Each number is 128 + 32 x the weight over its row's rms, rounded and kept within 0 to 255. Layers, rows and columns count from 0. Numbers have three digits each. The size before them is the row's rms in percent of the matrix's.

# down: layer 8 MLP down (transposed), 384x96, rms 0.0968, rows 51-119, columns 0-95
# up: layer 8 MLP up, 384x96, rms 0.118, rows 52-120, columns 0-95
down51 099:129199141140134106108110144160191105076077203118167110172076152151121187101100100125102152134094113128115139122098126151088124139132140097065109119226135139138136119100180114218116138124146137121147111160074122121175164115125179129090096146077091137145117161132104083079146164099130112124
up52 079:119133107206105124091133138112148085154127150134167194167040228104099126104131097102145147148172137124110185162138108183165149160097122125095100124155155102146126102117074104122149158155138099164091116094134113092086114157129145052114136091133103187136086173118159111106099146144132115182
down52 085:127200192148136144160125140116102034104139116118098105103172037158142137138124123158156172159115107149145160162127139103123106127180175077122179142149099162077126133117175074115127144161123169086111107152137131107141113087110158166168141085072156071129123150090107097147116104129155095065
up53 110:104131157160148122055107151193121120172105114072079178098079091122092124145094160114144133135151142130102112149078147135180145101175134114119099111155114120131142124105122105133142085201177138149115115113145122066075136129169145150189142070145097192122150109070178111126114058169163167161
down53 109:122100135141098135108114139052138172177147160122114192073109111130088097117128123140135117047077102146131134133119141130162151181109118097145202140138148111084130111169116094101173125087099110160196135080117127055100080125164160128152165114219101113163137129098147164158101155119113152169
up54 102:129095161154161068150118116095131099168132156112112075055149206105161095136131100130129105101131197135107131114098117138121096159137169121168140069191149153127161108146149115138135140166114133128148084147155109160157087132059078149099101151163150163058113143071181086137194120153154165112
down54 103:132165162135107141101147171099109190087150155110140145172105127091080125137164216174180140134198127135064139147180131064162151090120108137066152189107132123080103074152119168089157111101156109133140101123102134129081145151070074098118131159091089116130116119124135101126161123121172155094
up55 108:124126086124141120165190105155062165177138115074128152088162150108120134136114077053125138123119125117149177100122111114144100050131111117156162185131099141104127167151125083126126111210113060154116189092167138128057124126112112132163143089161048121168122114132151099129182117141163129138
down55 104:147073135146116133149100192143097146085083133093134089175075134117143183135122137082151095157154103080055094126185144148130159174128146161092131112175154120189083147099138109120110139082086103103161157137094164132104170118188068138112177166139120173120171152135081113163097081132147120093
up56 106:121026176078150190145117156121139166121196124116127126165129149089134145126144068130153136140160118088106134131060150115099145051133120195107169142127131107136169144113182162194152129124155134054125066146143146141109141090154100132162135101134149117137078145071100114159117142079147129123
down56 107:172185063145102091140092111098114110147147092130134195141129116126110106171171084094119135118102165119091107122093147077136155131181128141104109152119102041139084137101140157114075112099128098108116109185152122140226137106200115136117111149152174111130162092161135107194081131139124176156
up57 090:111189124150157122149145105153155176158175130154127156105128169102116125116096136143104175069094143141089117104130157120167120131100120146189086151149110178125127115066113150140075113163171134135083128100155120210120072168129111039141116153084073105048124120144151137160113064111140169117
down57 090:127124100090130124111048180174113041106127159132138080150089076112176116166092145112124093166161148080074121113158102151076100118128120156097120098139168163146092133170143185168191108166155144167095157110147159076130125113117123210154129102181107141156104103120080119127150130145103116135
up58 098:117115143158130151123108172143150190120178088134115043174099118106098172193122148126184054141154151115132139121078120115115167136103169172074085066149193165128070161130153125157107141126093095142066141137133119101086130134123120085106103082162149145149155184127138151171130138117186116125
down58 098:111138115087128141137112134114155104156104151074115094123130151173155124135133169104201126136120108148130136140161170181106128017188136099131154130106135103117076082105138193150095154136163112092115146150120059114203125099147146169109192118120166142124077143135131126028111128126100103114
up59 108:115109127099117166069083163097146189124163091112174114150136220094100141111107073124152132139179168108117130119082167101124164153112131120181124153153188143111169095170180169111113137125133078122042042188143139126126107099110115144110121112114130132086140116134114084101118114142190130146
down59 099:135124157113134130136167142094082183100148057105085110048100146141122164165144165137117090132093101038148158164173153157128133098154180101113141131130071093153120065155084170141149134114151130166160114091119099147072140116136153148131190106126103104144065103151151121133167134190082135163
up60 079:131098142114105189065104152145131166231124128126097166164112092184154106129131215130128099095105124182138109148103066149146129111107150118119136105155124148156118150121093084191110166099157121133150134150130135055060160082178165083066128118143112137130130058140155132120118134146120121152
down60 074:150165148141136078147143060143126138059103100170106147162175130096055156134129100125154190120149197036092144131124169085139145117138080197153138105151118108056121130109148156140177111085113091121104166115146102131181089144078121149133160132106088149152154133133123122126105146179108109092
up61 093:114166122170168175136105129099154070151020200091129111106103128104088092168083134165083116173100177088101113109120139095133101092066096181141136167126156153167145126126152112105134147109159077163148137174104137098129100160155163165112173069118161093158095134145136114139144085154144144150
down61 094:124117183132077120069130079091136119097192150119139132091146181101135118038169105120204070131096125091130116085200171116169138179113089093079115166159120090123159173133145142114161105136099183118129107132158153101106114117087129116132118108157162088177133153106103144104125177166120146096
up62 096:132099119137153127082128131162088180070129098191114096133142091141104126151088081175147095139135140075118166140129116074081144110099111149131129189114163161133174110094192154120085142077129115115139094127139139177133155208123130112131062194134143134115211102121162098135200109150144105113
down62 103:126145137150162172158142136151142119144150140136176108149094099151157179091141120087151197097105112098136116159091117089202099159104118142120088129087160156159144155142136148098197140122111162102130119145085128144094074093152098134112156126109121196084088052184125182161071100095076143071
up63 106:117095099163124119096207132157103178112134167109148168180119173093118163124129081104118212123178136132148110126127095105163105125084141141119122106118100189118104136141082114106153115159170109167080126171112131152111163141082121116142137166128097182094077065102147112128160103106218074176
down63 099:144115110119167163125132138127111119134055118136133189093156170136112096135118161118164100165074184134114105070122143130116086105188169105155124081189144123127137123089188118162089157083031128118110090126186133108164106103155189109140114067096153089153165118146133162169156148103105160105
up64 114:148098130122093105183128101107126149086088133132195138139143136148090139161102144150157090122163191135105132102161063088131121074142162097129140127138112115090135091150140057102092203217191137148107158134148129175160132179133084116080140118102108131144148117127171051181168114139154119118
down64 114:137180137096103118110128146127197092189173123121134140139135088075136095106184087122092092098169130122144159115098165111087177118127115125109122107132171120140166127178116123110124123110132138144190146129144132075104027143095068143096115100109135134133087217151124144147103103076209160155
up65 091:133086134125119141139137095098137133162113026174161086140126159144102145116134136164094175120130146117110124197164129076167105092102087125066131143163060246127092158094113133144138123090134099140086148129124169160134109095111117188127145128118116085128117126141098124161148144175121195172
down65 090:123185105114203111154135105096121056137156171141160147160167194114158105156170128092156136137174117118120121117200114132100205154163113130158111137123104095121102090116166090172153119115077135143098100082092121103109145140211101125114123091118100049139124154099111168087081114110157104110
up66 108:108146099070145101121098157123206108181115082100131118104089100135129201152127079129124121107124192105058152035112168091106104135128118137119079173187211138100161102110126108161073157147169127135097087134143160124112099111159105148114142119149149087079144155158130130163127148125093133132
down66 108:190126106177131069134163131098139171119116195162127147130087070195117091161197069068121104169122177130134142137172110148129125083129089155097063118118090145110147060113101150123107147158107108172156151095172153144101134103173171106104148095131124100145107169127158115138086109154088130092
up67 103:135095106158133131149170140096138169098104121149129128086153129136118136155104176118156129147079149125138076153133035142139041087126162137123054102112096149121164032092115107101136149156120134135111153099148153125158198194056113104138112108158175145143154106130143124079178140094090143109
down67 095:130069063120122155101136130089171155119142143168173109158109110130169107169152104117144141142068166254193074107188118158133152160103112126132133118170137126137093115164133149058134116095111102153169148090090166118132095141143116082105107060151149092134081109161139156138136094121125129151
up68 099:095134151153161155112166162151166109228122110107119135159046146085169091118122079169121163121133143105098163090127106104164105103135114134122085173101176129084131165070095119153088116141117103162110162060117093140139210131149126131171145097119117169130157119073135129065119130161174161135
down68 097:145131099168118118131108122080061117058113107127082195077158104074157119112109129119113185145158145157175143195087121105120157134139068100094167104124107132108091121165101191141090104113099087100106170117132133129157082179152165153171151148138117121149118198051137158149150147122160149154
up69 106:109116138115103131092200114108068117152112135198125048143150169131101150164133103141093152167091132087139141151088108050134130129156167170143122180163121152085098110125149176112086144127083096112144115111150069138155167105117075161112122147151181174118165135192156107147178086136182115140
down69 113:141133104164124136125180174155130156072166150136079181102057174141119086117202125108101159181129121114170133137092067120127145090109098188116099107125210133140134120131148100124169115103196123114140150144111125084096154100154121137061134126138074105199113139101126098127061134162099134143
up70 103:114112145107134108144127134048072101142123153206125140118120156113161136165104053131096176164134166092119148126145110125111090061088083117176126074097146175152115104113177115167146123118121134155146156145173174123125230142137126160124157142094116118124098152079098113132194144081186130116
down70 094:092170151087164042107113116119112145096095168118163167202110143101121110079138149078107110090134064164136127120136148172117139113120155056159162138148180101117113158121153081135146171117119110130145092182193134156134137132132123114154124059197150139096173076124097150184106131156126101094
up71 092:036121117093135134088122130135120136115083082140150130073099151149177154161094157091150096126157119111105101055075112155162157094136182115098167057166136142092153097190152137176135171102119124158109092108130122124163183134136167148093128120125142170144087110077170153144140108207115156108
down71 098:165142145136096102128165167141110104167114099109141110114097086187167122135177139103135145093180098165168183171137130099124144101112116110119146120064136183138143130119098162122131107181168127080091101135093097137100052070096126098109121162115098091115194156140135192218119094096112176149
up72 114:063139126127195125162142125151164088151103138132170065120122104141140111119128104120143128177112136126064117106104127145135091129107128178180138169177106156069101079104152081140060089160137106137124120139144166134188178120139127151101056150125090164055165137120181129056155138170163134133
down72 117:130120072113134132112189150103160113102204120151109112149106131075203117120145084123132064137150117134073090136157111111123139153146111144132119127125123156152179190114145120135057143137107077174138160132148116093156163115162155173091130142070087136102149139117118117062219094124133054158
up73 107:114140114184133153148134078129155105105096196164117128144158131103104124142143104146116134109163166109121125098133055091150005101113144132154061157124101157088133164080177073122064167150120154099152138124154105178131123141084130136103108096139159115127202179147162085148156138154097138119
down73 108:142114088135099092148095173092145076182129045094165187070169139134128105103145120147134102129075107139151065131112058138081148118130141122181146134164137094146097173145077137127138117122111099111056155158182107156174125087125147189134126151129110140112165121172107124141173115104140121204
up74 095:124109091093108192144107135071140212107069085158078132171116133104144102096146110122162134143141101135113138131125124132144169104086137146123075147189083135104125130130163128137224132055165076126109128169130154112075144194114126112215130086146127120139109137110109145115155091115157126184
down74 087:133172126111158179117175137131114189143159120067132132124104182135190113109161139173128103155120136158139115079125138177109079139119170098072166121105112184060140124106100126065070159119070118131143125163187108069114142068165120149094138128133104179159140110122133117094082169145135097070
up75 084:134119098169112122094181148146045089177087108149096136129084125109103172146050187125150148166120125128131106066102157137144135104114187120127098168103125165117090128119087113088117132132157167150060172141131153147072114188097152100158141105082172128124190179104133105096129138170128181121
down75 088:127099189163117133145077072153180131151056113143110082136147133131143086106094129157168117070152123149111159209147122143074118166170114095159066091125150104196082173127096100114129154150104112094103144166097117118172075181098164114121060149141154108147133106143147152158158099142130106160
up76 102:078146097085100102134144098170160165190124154100118099080127130072076111109086157149158170133164148128104113151085110092172120093089148144119156099153138167129114095051127122152182156165138065150081188160118131070166160126201126168136099163165137168156116122089116128136109119141177159105
down76 099:156139125155116119091138176117093158117154097087153141088109123128102146129112059201140094129169152111072153162095096112112122171165152088134045144135130069230133126160143141085069146171105140102171090120132109147086125170179150184116085127135154112107114184139136124141103109166099108121
up77 102:127155144180167175121153083145148105122121090140130120082125157131070111109100094127112118152145152137095131104114141074181110077074084102085166199247099123094182148118132106144117144127125118121080139144180136160132137137053116135132161117135124075109152194123107138122096170143111169169
down77 097:133125147139085099188120167132128134185157121124133143160092131089179098156128171142088123128107150111163098160109100155158160148135185106138220114082059124123091112146156094155140098162140145146133148151061087122117172131165093143052065183106115105104100113180133127114128056130138083122
up78 110:125077118152199175158153151107160083100115150190181116144179094165062159126116100105136156116114145118120147103093150114125098100131152159111171180131109100132116138091091119119061104111206115093070102158169153139144119082070113148163095123165075139151163112112162107095126123198090128123
down78 105:127121158096173130166149089100114170113114179155070176141126120124159053150111110148132136140108096181098163124104111124079171154157189111077134169142156157149139190149078106180096133075097191141141072085116141153097140156123108100156154129131105124077104118149093137160117148070097134054
up79 089:098159109123140098097099099186070144157101158148090113040065172090133181136119136122159118140120141110123151058120120155179104159069107183135099107094112139119104152096191143143121089098125124178160152090152179182115130148109111135115169142075126153143122135132183176139163117111075167168
down79 089:101059118104127117110040111149142154167106095126080147170143069065130140099143154103122136124147135121112078117149102176131129115156124087159084183105125129180112133144182055122084160092057148117147102149119131152138126178158107157099131167189169130139126088149168123158114181091096145176
up80 099:131092153069117094099141197109165123104069104163147099122134106167118066169131147039157116149126115140103143158121051119120119180103123153169137112142136129114138132140138105160169132151166124065119124117126174151154115123180095171129045149187072175118141119158135070147158113173088128130
down80 094:172175136158098136067088055158110143124115083133123093128135125183156141106079156080107144108061127110144108142192122142167136134097127085146106098102126152145176130136123164104139135096122050138180140119097147111125122209195178100118134132181088157146093090094113146167129141134066169117
up81 100:118131075107164127118142199091156157155170105127149216161102155081125150088109170133089140113168118104076142142139120141138113116127124130204143171130105150086153131125104177142113203108111046100108121157129142162070152140098117068162137133130163145072142166140102142109141092119205105142
down81 101:170122104070145186125077124147133163124099152154181127140158108089120109144062102100144166140156171118153135097132099099093134188134090140177097134094089159132149104105165113186100140123089130115090099103078154161149072124132188191127094140159166126081085107107159139168049162156102094135
up82 087:104076215130111107140145134097151197138150124170109171054090175121163141135124133121148130157123119157139128099144086168145154130116173131110083123136145148131137135081222074111103086107115083097121151045148088067102114106117123171170103139139112158095151150068166105131127121085124142162
down82 094:117135114125104115121131152067114128124166134114015120100161108153091123150115151112149128114155069255169103155150099233101148106135153101125151111117111096131091108128156133073111146161152140128153108136097134163145120094110125130113170129131153127099119161102121197149123134100150187084
up83 101:109140095122143081162127097161126151190133148100168152123054182120099121134120205148112177149139142108122086117149123116176116135137105099117106157159135174128145179130121141147209143107156117024099070110144130157063143131080108110173087140180126128128103148059141094149166144114102146134
down83 098:138167180120131099183086147159100105109138111109170163166102132128162128096149086177082110084097122132209152141198112072118110098144116141199155109139113153143139125133168125167117093110143131198112085119191107090142114086112174152085103107076137085108092153114112081140192104133133156096
up84 112:047114116129105121192072148124144136148165100099133091047073112119128147158115086158136142179111150118077154106135136132109152138078156137168114148125203130115089071126196059128121130061131139126179120119167115095103152133149127138087126146152169132148152130120125141181127165197081139160
down84 112:079136094155126129154150094063134192092085136185049159168094068083141107125099163101136123127156135128162144130115162139127128154103117133159165126162164164058111114143131085099121092163054137126119137120113149133131074120157082178161151164127096164127111118129105153194104162128186172076
up85 121:129135167116160123112135090124144164137108130107108101146111117101155155236126180177153097096150139085106171111087128138107108090116144158142110094118158168111158124089171125148064098087103102122107134131129166141233167091113075123127157168134130182119127056114171124071146096100179119111
down85 114:175085153215176084091076140136116095140164117165083156129128143111155171155170101158115140152166132093136109083147098080126135092127099063146081190131169175156107181118118156165070116099151132139135129180127101082172189108155135159149139109141124103103088056098103130092130129117106130131
up86 086:102133112151093120166125054131123097192112120134112186141096117168146091146094112168188151113107170144119146136109140109151115092135065135081101088186140165141168089093104087166143131145143097140062189111113124116197188170164112104163103152196083149176104126136078146149130103139123146120
down86 084:120153138133137118063107098145095106079081100118131100106144070122107097144201112159110141122081146098100118115223111090102077193127182122098087141176155168158116122120248151100146152113110113108190143147137161172131136095114155124122146129100145132154178132101076122137128134132123144148
up87 085:117095035156162130142107077091153126142165131084086136128113182137114127156135179162118104098167109095092143113128119097132159081127131094169107182149121195139140122178137139132061182083099100170155111141139144146069109144113093112109142116104205114164143146094125114181198120085125129178
down87 088:119143168122137163126160164130104149058137040140157160206151119198113098101193072105175114180196108129147158136156126152091148149130084054082091096131134089083124149127106150109136162182110143163125109108128130105152123139087112113111182141135125111065144116146105106110107145135147103089
up88 091:117064144120161090155199162098083155080099112148097133085157158122145125146141124130110043103154099095101129137146103142163083072093167098110128130164053134126153077166177130128119146148180115164114106136158178168172151143122093102162120149116078182081147160140127126075144165115076145153
down88 089:127135126196103123114133166150098142168064185124139108089134079173128107131095096087125133165069074151180078124147145211143112183174159088148096082121164150123184179088054138116169092133115171115113140103111140100118104088105183150107131121104134160150101110139110132166143151108099157140
up89 100:096068140076140115139082164111128126116087082155130093061132157172082146167119185135166063159168134123107112172046142129141182142128128142149155139092153094120105136113108147121151143156142155040087131112144195097117085174158109113137078129099129117194166155093149110121166128170123138130
down89 102:116165107113105119170134188091111069099085105154115110081162135111118073117129191139058131097110142129145124140110100159136181081131198105133108168113166110120136150146063149137152059178115139134114167093125118123205105132136127098172139128115144194141128153106105124107203103092150090187
up90 093:140123092170126204076114146168168178159132147133072134146087180131091100101126121099162092123157116132140131114044122124195157113148134156150120124116074117142094132096187144160174139107152131091131080098133134118156158138142108155158034083121159183104120108133124128207115073133137161128
down90 086:146156145176152079109148107115180036117159113097128051172139150163100127132102123129142151083098163131129165099131131097108088134171146101092177173179113163139172121109147111134115181116095138178133142153105124145160157082165122157099123118102114079117190102154179067076141158136064099110
up91 085:115166212158127127169135119083119091110148154129170144155081123166088092130108113079141116197182174139082153060134112118155117090067119138207103127149091148115085122141096084134067202127151153085123129121096126163127158129164160136112132108098109126108115180091163115111144161102080115150
down91 086:149104084095121126076147123132116087102089088132112109059158124102124144152182100145087155119119079192217087149147177168141113156186148112111171065164120121105105106138102133142110134100100128143108164132102106133131114233067143153197086132159097124140126104145112135154120141125183107134
up92 092:124171153133158120118123217199139151141088098077137066124154146131139137119122161137114132125131145098124131114125107129160108126097132128134133143158183145099041167181169090163093168169095081114083121115154125104096138118076059125147174134148091101142099139140203158070189106139144081125
down92 085:133103077138116121134083171159204078137051159089055152097142129117076091128129142132189122175191102120114169166129135146141159151145133123129125130159138149107121146078111145156162145111151147126186133049066143127144138163101131151066155151107125127101201084120129092154073125130106110110
up93 107:117158075071116109109109085108103058167163108131171175159099152128117136138117078094147161160135159116098147081166129110141123120129141131165068138145089183194115097160090113131110104142157139126123122056115087094100124111108066174129140157122154122032172152137156114176175097157115142173
down93 108:123183150137089142068152144080207163122058108142112161100172149178149159075126111146120121145062149144152139085102171128088132146111105099165116112153162105102153086119170123083102133101169175084180125103126145118075125107104102164204111144074163158128110131148099093137082123128178135151
up94 100:104118174138084113122133106080110147125187070170157199146114078112126133174099141140152151147140156092113106134165134145121142100099082122119082151148127124133090169144099141126139133166215130118118081098194168126098104190089073081239141091127098096150133112137135134112135130085092133113
down94 102:093128119086117144150108192161148158153079170106089094098098103173134106179127138102117136109139123129171147125128187202155081112137105108142100096094154171158160099106203063087185169081136125126123149159091189103098145087102148087145131131141118172068121146154055141156140108148135113118
up95 084:082128143073154110077132143140160129172117097139147165140132092153150140191088198150152142191091101136129132181158064153118159096100065136132152108140198137114126167127091053129094111123109111157097106094141164078197134128196058142139114162119128125161148089139137097141139122154092138128
down95 086:211150096155112123168103131113118121133134097114200100064188161081079188120096105103188106144134111146110101091081144142086113123167180114117129142140098116178141103108159098139101127176173125112191124115122143154163119150085143140193109181094111105186111117132082112166165147090131138088
up96 079:120106121076123146144136100164088161176124105128110090122111142188166109092099174124157105154089124152116096093100172106111183101121192160162171147136061129107058064112150174146186120095068086128105147131139137149115189110150129145153080195162075132111170167135103122100133123108152098150
down96 085:146152137166088155105110148159189076036090092123118130130152141182146115141117150118091146077135137095137150127157143158131158190161105064077131150185200131121143157107119114072164101125126133167106121117075123160134092155129130131150161105137115073124087157123179168126087072129097182078
up97 098:123174098060099107127139121121083119135147135112155162107056122118127098164074128090120194200123113148065181122143076072161156149131193134122077190133184108125097118141117100114115171133177098101153104130139090117102150152106110087124141080127160122124114089135201113138191105125146095138
down97 103:126127129161147136105105121139108099152123146119191147138135149086085123164099153142189130148205017212178110120128141061138097130185112101116154137119150149133106077103124165155069127163101142096141123143110163165115126128101143128083143102100107120164046146129154140143054113134110126099
up98 104:163107158118127209066101193112136125141143085179157122105115149036128158200105081127208089145146103078079124132097145167178114138102117171137089118150144124136090126135181118133110139148092124142135129117166172125138179113134078099136122148146121108072135121141102168072143098094101104106
down98 118:108155178138154128199154092129142104129150086115124134151104076139147121053137076116059140063120191059106114151102112205127129147130109132110103136082118109156120196126072180127074122157120159140122113184141089145158154161121091145130173161128156145144125104101131084110194155098117128140
up99 104:119084111070129119081091145141169147122116180135136115166124105130165180176098162139157130114122100133152178111084036148179104082094113143110127105099153068066132080140167138105100133162118027137137151088184133113162201128134114147127108136144165118162110165149119117100084156156145121143
down99 112:093142132190129103155094139131149091159115135142139090096166037093173125145118169170084165132141122090106152098108126165125136169078077133155111126139128128113159175118145063125159141137122137144083139142106126108208086139117155105087072082160073122204125104139163082121124128127106137212
up100 088:125062113121188099139145140103147140149166106108077143098084115186160146139099116106130180195122163096144103107082074125059093145144089151123067137148162123122112162109161093098127172139099100141108068150150078139088113096111150137126117161178154167118091158089195129139137077169181150104
down100 091:156135095131106154076150117125095094162136140145124142138133156134136151091152092114128171122143068232141123120129149152085149134149111162151157147094139184134094134127143174058114157136143136063148150155035166115086157148145097138029110116078113088129104090105090147182131142114146081132
up101 092:094075110128155143173095091093096112109177088115156174124103109131108188129161034108167155145145142114115116068126141066101084096121165184131096186198186124114130143103096171137104173156163116100083127155144124192129097153119155102098111129167128124117096163155162103121127136135122188138
down101 092:165126096164113153136126167142043153181137153109106113163119077135130130112148112093091116108127082163161093101147147110138128090102154068123141148150163117121092159121113221151170156130080196146144165071131146158077123125150124086140153119170102072149064143107115148147080134105095184073
up102 108:117144096095158164158110176127125076140143168113111089171105124129100107195084105082157126196190171124123173125111095092162145148100104160203126064156113143118140141165157096102077087120136111116103176125137060115101156152176060204105141105132141131132150103115155125160130153157100154141
down102 116:131133122138168172057124119194115167071165176140146177072115059169197128144151143125156071129140123105146112124172114142088123160102096171118132132122091113124237135110112165128185092182095090097116124126134136137068064097160118113106148124139132140082127121128099127114117115162137100149
up103 079:167107108176153163068149205182135139164099181173106120138120191096133118125133138099132128109102083177101100107103120162199157141073139101116098138077113088090087119131138119169106120122106122131126171126182060088123185127152125057120100087162159136122139086141117116105081075125133140164
down103 084:101128122132085165151117155086136136086187110121160144085148071123098161155167110115152098131164230001102076131132157111079082115175100114137198119150162167121112134106159144111167128161120112100142081127080147166108139106120115124171155132108079123131143144107153110150116135142150118092
up104 106:131102086128182137188153095116145102130139087158112099105049139132158095155039101159167136205120145108089161108146086120136149121112133141153153183200100115117107097135146122166126124092137143165120146115165135106134199173073096135154180088105143102105157107141140147049160152135107109102
down104 109:105133103117194159140106098132097132153127101175111082147117115118134128131147183104130164122090057155206134094137133192152111166179130154156104149133129066139090148168104111170204126080125174107109084151180123124152125132155056172148110113127126081093155131139117117089133116094063128067
up105 092:125160122134113104089128108077150210141169077130170184181125108126161155164140119043105209151103167128142141097134132139180130151101082136097120114128150170141105101188169090095123096129162075112095124106142130128058123146117102110146132064145108107093139143138128126046140129088171134134
down105 089:133150126108162162112142124132177099080138105060064122066123189185095145140221144117060091086143078223157123087139127159098173134127150180104124140131165113116084149097099156139137110102117113139164153094147131163109144112154135110129141146125118142121080152105070137156114166175158131118
up106 115:099086140148130144124093137146136188094134170121192113128160099133103093120097083118185144120181157125046122126058097119167169096145151147154137163093101123101153092115135063121080110126085117124115117112140134190142160118153087125120108200114150091160202150100135087178108123082178157106
down106 115:107156079170182147140112146198144128115121104140095115133126174164080161116156125166106089148039134073134100073126128164124155150126175122128110106130105177165136077051129118102163115052176138150145131107131185154142125076166205145152130111092118123102129114163127102073138098154108133111
up107 080:132144090168116140121120136095096140162207115146153155140095071090149145121133068142071082093148122117092134159097166071139130080160137139123109162159130114134175162156105103178157185110135084105127140061116156074081148163142124105154151127136064186169130140066091138104118136153192156095
down107 084:143159102135126148112111153129124150201119134139160108129108125134099073137142157205104176147146099198181114150130076134145106162172090181174108158104110131067174074124168144065112120127130163073150156137080096183164127100062162115081075115104126116120087134168123111135103097162147142108
up108 100:097125149189115139087109122070116157134125129154148122125135117141067127175109103103137097108164143113080125088109101177108128130094209171162188154090121157019091159155117135120137143121159105102171020160102109105147174118135130138085152128115129155113145145121162073160172155118141131123
down108 099:146160113146105138107082142107162037146142123102133206121088164149198117161098080128134143107096096101162097148111149125132135165173192124176102169103130086127124132109148141121128090095123079192097156143147160147136111177098147111176081080159130120170132151123091154126065051113122097143
up109 099:145088135144148162169151162143126166101111130078140112103059077094183142131136099128143100175123105113075171138107162136106142065117109129123088078133145173178083106085163059193103146109185079138094168145154168151162138103119149188134112136143067101099153170089153115102120151084133151117
down109 096:152135055128172086186131111063075156153140140104113147217099097137208077120118111160126105159137104167162131080147083113148139127134143060088118105096154161118083156122185117100129134103124105113133172141146138150113161160138159189092107137152130124145125096170127119126129110118181095052
up110 100:149125193164170093191157132158140145156166181083105113167138125134113097131105143133140139186190116107083110157103139106134151124127113115113133150112077104133082158120193093160085148140117098165024150116146164184130115107132080123186073140145164120103160193132131073155090125104133127160
down110 098:202078136107102129057131120066141133130101155106156168121124153154115137080159097140176118157102100192168138173117163140106114133055141079131080122105095115140165128141090097094144132158121124174179168157127110101119144165118124178120163081118204098119106071147093149133107098115176166077
up111 100:117115063156146131186151094177084108101134104089097122122124136100145123141096113141091150153129112135157134133141074120130039110129099189126096178113097192112153070106175137161070108118101092094151074090134145120181146145120086187120123115135214148081141146114144135165163154105157095167
down111 109:141114107144158147110103069127166084133158069139155129138161138124219131129138147142066136158134154214196046095175089138132132098119121169095093146101043141143104151123135090121155084151113129071150143187145151168135136088133117146087146094096087113139171135128143162103116113123151135158
up112 122:093154155164140124095127117134124151128085044117113176098097115140101119141106174134144097137144160141136148093046120137182142140147080177109116126173127083102121087152123110148064118125209142144129105120163165053145096157138147158143124047110122204141146071100146106135120098169141166158
down112 129:098126168149084131061115124083138130122180081147103179090174137118137212055177113101110101122120129042133156157136149143129154128130079139126137129144157123110166124163100132068169102093109129138109156098143122096088126149140138115141190138179119110123144139078110108136114189083191118199
up113 097:113131150135141091058173123117063155089095129151102140121169158098110137120121244141118139185161106119120115072122058119106106105079122133195108153153074190110120146071178122091090146099116117127137160084142158189139166137104123125103123143121162162155156168118143119166144142093159144146
down113 092:118098119105077136105119117127174127148171133163125150159112084078162079125186114134106136133099031235142148147099104244146101153137182128061137133123154176099126115123150141132108134177104143098119111128102186140147144152110124110091102113099113128081129115172164128162112123099126128137
up114 106:101099132093058110109112170190115136106131123104157141139117090101119092107129078060137120212155127091136089150128084134109085092142119174143094183155123114152063104111164149112169216085166095131139091153137118151154177120165165129111130169171138123160106113127125092087129109116188148177
down114 108:156141149106192117179085146100124129071119114137163065117091111104116126095146154132116111092171112128120115091177161094167115158153089157077162098107090175116123119180096131148162113107151140180173164089096167191115194092152028130102126179101116116110137098163104155109146149098142100150
up115 103:133105148091168081131072118203158193095125120096167096074121224136171115133084118152126109174125188115119112122114107123101106117104136191169131055162120164115138079090135114173120175131116138112087120104129119144110109108159073164113157111131158159158138069081165130172154127149152113110
down115 099:161196089134104130162158183125092091157136116108138180067111127095128094124099119113069148164076097089114159086116156170079174131119121121154114172070147102131144142165103083099133191144162134136078075125136131086079148128122146108148105156108106121196165155144139138170068135194116137172
up116 104:126052071204141188118157070087166162119146111102124144162156143095082138160126206141148135139120120149115147109112110064164077122151042134162137093192113147141141107099148138130124120124144109158142171157177163118101114142080091095099131092155123100124101126121105129175139110075110147187
down116 110:176144107137154111134061142174161099074171156083124137105132145140050098104121117157098124072143135141160122119112126106134149196103080130087140146086172135176107141127085119150121160194148104042114119112096098129167152124131164096063082108175108144152179177134133124086174115164153140151
up117 113:137131141094138133167103214092084028160116056128134099144097091110157157150113179142111102171138181137112121162103061150152113053135113186164143139161101085068153113122094111127114159173146120079128063117164155158099129120135135138132104151147127101145122129122151113123173123159153171091
down117 120:109145113074123091127116175105186138130160111130140052133107144040161158085105168176150173157121144119113146162079154179077129093112141089085119098209096165118140134121108129110124206106141156167137129078107147115092155162093150100151150159120116110118111090143114131174137173062144098148
up118 089:106184112178159114039139176153149106136132150211229091161129182096103086119099120132147094145140106139105163121120060142161109145086084153156101158139087121107096132166133100146133151129120125119107168132126100180145146123071093096142116163100143159141146178136103111123186166083123160115
down118 088:142125120126141124180084135139097119139178161082068151149078075219120159109157122118134141144124180181105111112121182155083095101170077168125120083087179112157125127114139081113097123074118103160093127072099104134116155107129182154092169130114100153137126136133182183159088123165181122161
up119 104:111085175138166173124156189090170148141094103164144169109115166125150171168125104090142118112095124129110126152111115128179084169143132149101117103119113151104132073138140153123093124129123118136124011106174171136169048134043114147154170116152129082148162144147093089179146101093122090128
down119 103:098095106117135108102143124181138139071154140164095131144116103164099087050140072160177110102053153128162149163169095057146136145109111123108206108131169133147153107088172080118141173089143139152094136125167173147099167146155137173148154160138117067137106114120045107124145152140151131159
up120 110:138166129148167173064178114113076144148116072144164153153088104141107113161089114103116222131109135113147176140120116079135077124061068135080094137142078113090125108102136127130144158113127130100100091129119162163140203086062146096186151134122126192121157140129105154093145145109141176144